{"head_dim": 128, "intermediate_size": 2048, "attn_scale": 0.0884, "lr_head": 0.0192, "final_lr_fraction": 0.0, "max_seq_len": 512}
Each number is 50 + 12 x the weight over its row's rms, rounded and kept within 0 to 99. Layers, rows and columns count from 0. The size before them is the row's rms in percent of the matrix's.

# layer 6 attention key, 256x256, rms 0.074, rows 217-227, columns 192-255
092:32 49 28 50 50 42 69 47 42 34 60 72 50 55 61 38 60 39 43 38 33 52 53 49 64 38 45 52 51 57 38 66 54 59 57 51 46 38 58 46 38 63 39 47 62 33 54 44 63 42 53 42 40 59 48 27 43 84 30 56 41 57 47 48
099:50 43 26 35 41 53 55 56 37 71 51 55 46 62 50 51 41 31 53 67 53 63 42 63 62 57 57 42 51 48 35 66 56 62 82 42 55 32 83 61 50 45 47 46 49 56 35 47 57 43 50 57 39 42 34 57 53 66 54 44 26 45 35 50
097:49 64 60 45 49 39 42 48 40 48 65 58 42 34 53 70 81 43 55 29 57 41 31 58 49 60 50 56 53 63 54 35 40 51 56 51 68 46 40 44 60 61 65 56 74 56 65 49 29 36 64 56 72 64 81 37 45 39 50 70 62 58 45 48
116:36 78 63 47 46 48 46 37 49 50 48 31 62 43 50 65 42 68 47 57 42 50 55 57 64 39 48 32 52 49 45 40 31 52 47 62 53 63 57 44 52 64 73 56 58 42 48 37 50 53 48 57 45 96 58 34 67 59 47 77 54 51 59 48
112:41 58 31 64 25 50 54 37 52 52 61 34 42 41 49 50 54 48 49 38 32 24 61 37 45 61 66 85 43 60 61 23 36 59 57 66 72 43 41 41 69 53 55 36 51 44 44 63 45 60 59 55 65 64 38 46 61 41 53 48 59 40 42 43
104:79 61 71 51 82 37 36 81 60 68 58 48 46 64 49 43 35 31 55 72 62 43 29 47 40 55 55 53 52 57 49 58 01 42 37 38 50 36 66 50 49 45 47 51 27 42 35 54 47 51 65 62 58 24 52 37 57 36 61 53 47 30 59 58
107:28 56 44 49 52 55 57 50 47 57 67 50 62 56 70 46 57 46 46 62 55 74 46 67 56 45 46 56 53 46 51 57 67 51 70 40 60 37 46 58 48 52 41 40 46 42 37 69 61 38 41 59 67 57 35 63 39 58 54 51 51 53 50 23
129:40 45 62 62 71 51 33 43 25 47 44 42 39 38 37 52 53 48 64 39 59 50 44 61 27 42 38 73 39 58 55 38 51 49 42 45 69 67 28 31 56 35 39 62 54 37 76 34 41 61 56 50 61 47 47 52 52 42 47 47 52 53 66 28
129:23 60 54 52 60 49 67 75 51 66 56 71 55 32 52 45 68 34 47 51 69 46 44 38 42 27 55 55 51 40 41 63 54 46 57 66 31 44 38 50 61 47 35 30 19 54 34 63 44 53 53 35 46 35 31 45 61 55 61 75 58 52 32 55
109:27 70 70 55 63 43 65 69 62 53 66 61 49 31 47 54 37 38 54 46 61 56 66 53 18 43 43 53 43 46 56 53 48 51 40 66 37 54 56 60 54 39 55 38 29 56 47 39 38 45 46 41 61 39 42 28 56 44 71 51 54 52 23 73
093:69 54 54 44 29 54 51 40 43 50 36 32 27 47 51 66 57 65 58 46 63 39 71 49 61 62 56 31 37 53 47 41 51 60 32 47 33 49 36 44 53 63 67 49 64 42 63 63 31 35 41 50 45 57 80 38 62 54 42 63 71 44 42 40
# layer 6 attention query, 256x256, rms 0.075, rows 218-228, columns 192-255
121:47 30 33 34 38 46 51 70 64 49 40 52 51 57 71 74 32 42 64 57 53 68 35 60 49 49 41 55 85 54 41 50 48 52 48 53 62 63 50 58 45 41 59 53 56 44 47 71 45 59 30 63 59 61 65 61 55 57 58 54 29 57 54 21
112:49 11 45 42 60 41 66 67 52 71 51 36 36 39 45 41 60 70 45 39 47 60 42 40 51 43 50 60 60 30 61 59 42 42 41 48 47 43 60 55 29 44 51 58 47 56 72 22 50 42 36 52 49 47 41 55 44 38 47 36 46 50 58 30
120:61 30 64 59 73 44 68 55 28 37 54 54 37 47 55 46 52 47 54 62 44 23 55 28 53 53 60 41 52 44 49 39 77 38 34 34 57 56 57 55 49 41 55 58 59 43 52 50 43 51 57 65 55 31 59 60 42 67 63 48 58 56 47 55
112:43 40 37 69 67 36 62 51 62 46 62 41 57 62 46 31 74 54 30 66 46 37 36 63 45 47 57 44 54 34 40 45 50 51 45 44 49 45 64 43 56 32 56 68 64 56 44 51 54 35 78 40 42 30 52 61 61 31 59 57 35 54 63 57
113:49 66 51 44 61 40 41 45 55 50 33 41 48 48 38 41 62 43 42 68 47 26 54 52 33 58 48 79 37 35 62 66 44 62 34 53 59 38 49 57 44 60 67 59 44 64 56 40 57 49 75 62 64 61 42 59 47 59 66 54 63 62 38 50
124:42 35 52 64 53 40 57 74 46 37 17 40 58 54 65 37 49 49 34 46 61 53 39 45 34 60 51 53 65 55 46 60 36 58 64 75 47 44 60 44 69 32 40 67 55 33 31 56 46 45 54 57 73 61 67 67 49 48 66 30 59 58 36 63
117:34 51 62 69 63 55 44 45 45 66 37 63 35 36 40 62 76 46 46 35 64 35 49 49 35 33 32 76 50 65 51 54 54 47 46 47 41 36 45 45 30 48 39 38 35 53 49 35 52 51 57 57 57 57 48 41 46 39 39 40 48 48 56 60
119:43 49 60 58 35 30 49 40 87 51 65 34 41 63 50 63 28 56 54 46 59 32 48 50 45 63 47 41 46 61 51 40 41 78 47 63 39 52 70 41 81 47 53 35 52 57 31 49 48 40 57 43 66 53 38 26 53 52 62 34 70 38 52 59
112:50 56 48 63 39 35 53 44 89 29 51 47 62 54 44 52 45 50 37 59 55 32 60 50 62 60 52 59 57 48 50 53 50 74 49 61 50 28 27 45 66 45 62 44 55 61 41 71 44 42 15 53 30 54 45 39 45 59 30 43 38 39 41 57
101:50 43 40 57 54 44 50 44 63 55 50 47 24 45 45 52 65 52 54 56 64 38 43 60 65 63 71 33 50 57 70 33 41 56 55 56 62 44 59 49 58 55 68 46 48 53 64 48 33 49 56 42 30 52 58 42 62 34 40 35 32 42 37 34
102:61 48 61 51 57 26 28 43 57 30 66 22 62 45 39 65 34 52 62 60 38 68 50 56 28 59 37 50 38 60 46 47 39 65 71 54 55 56 62 41 62 66 64 52 45 39 35 61 56 56 57 57 48 62 58 24 37 45 49 72 35 45 45 45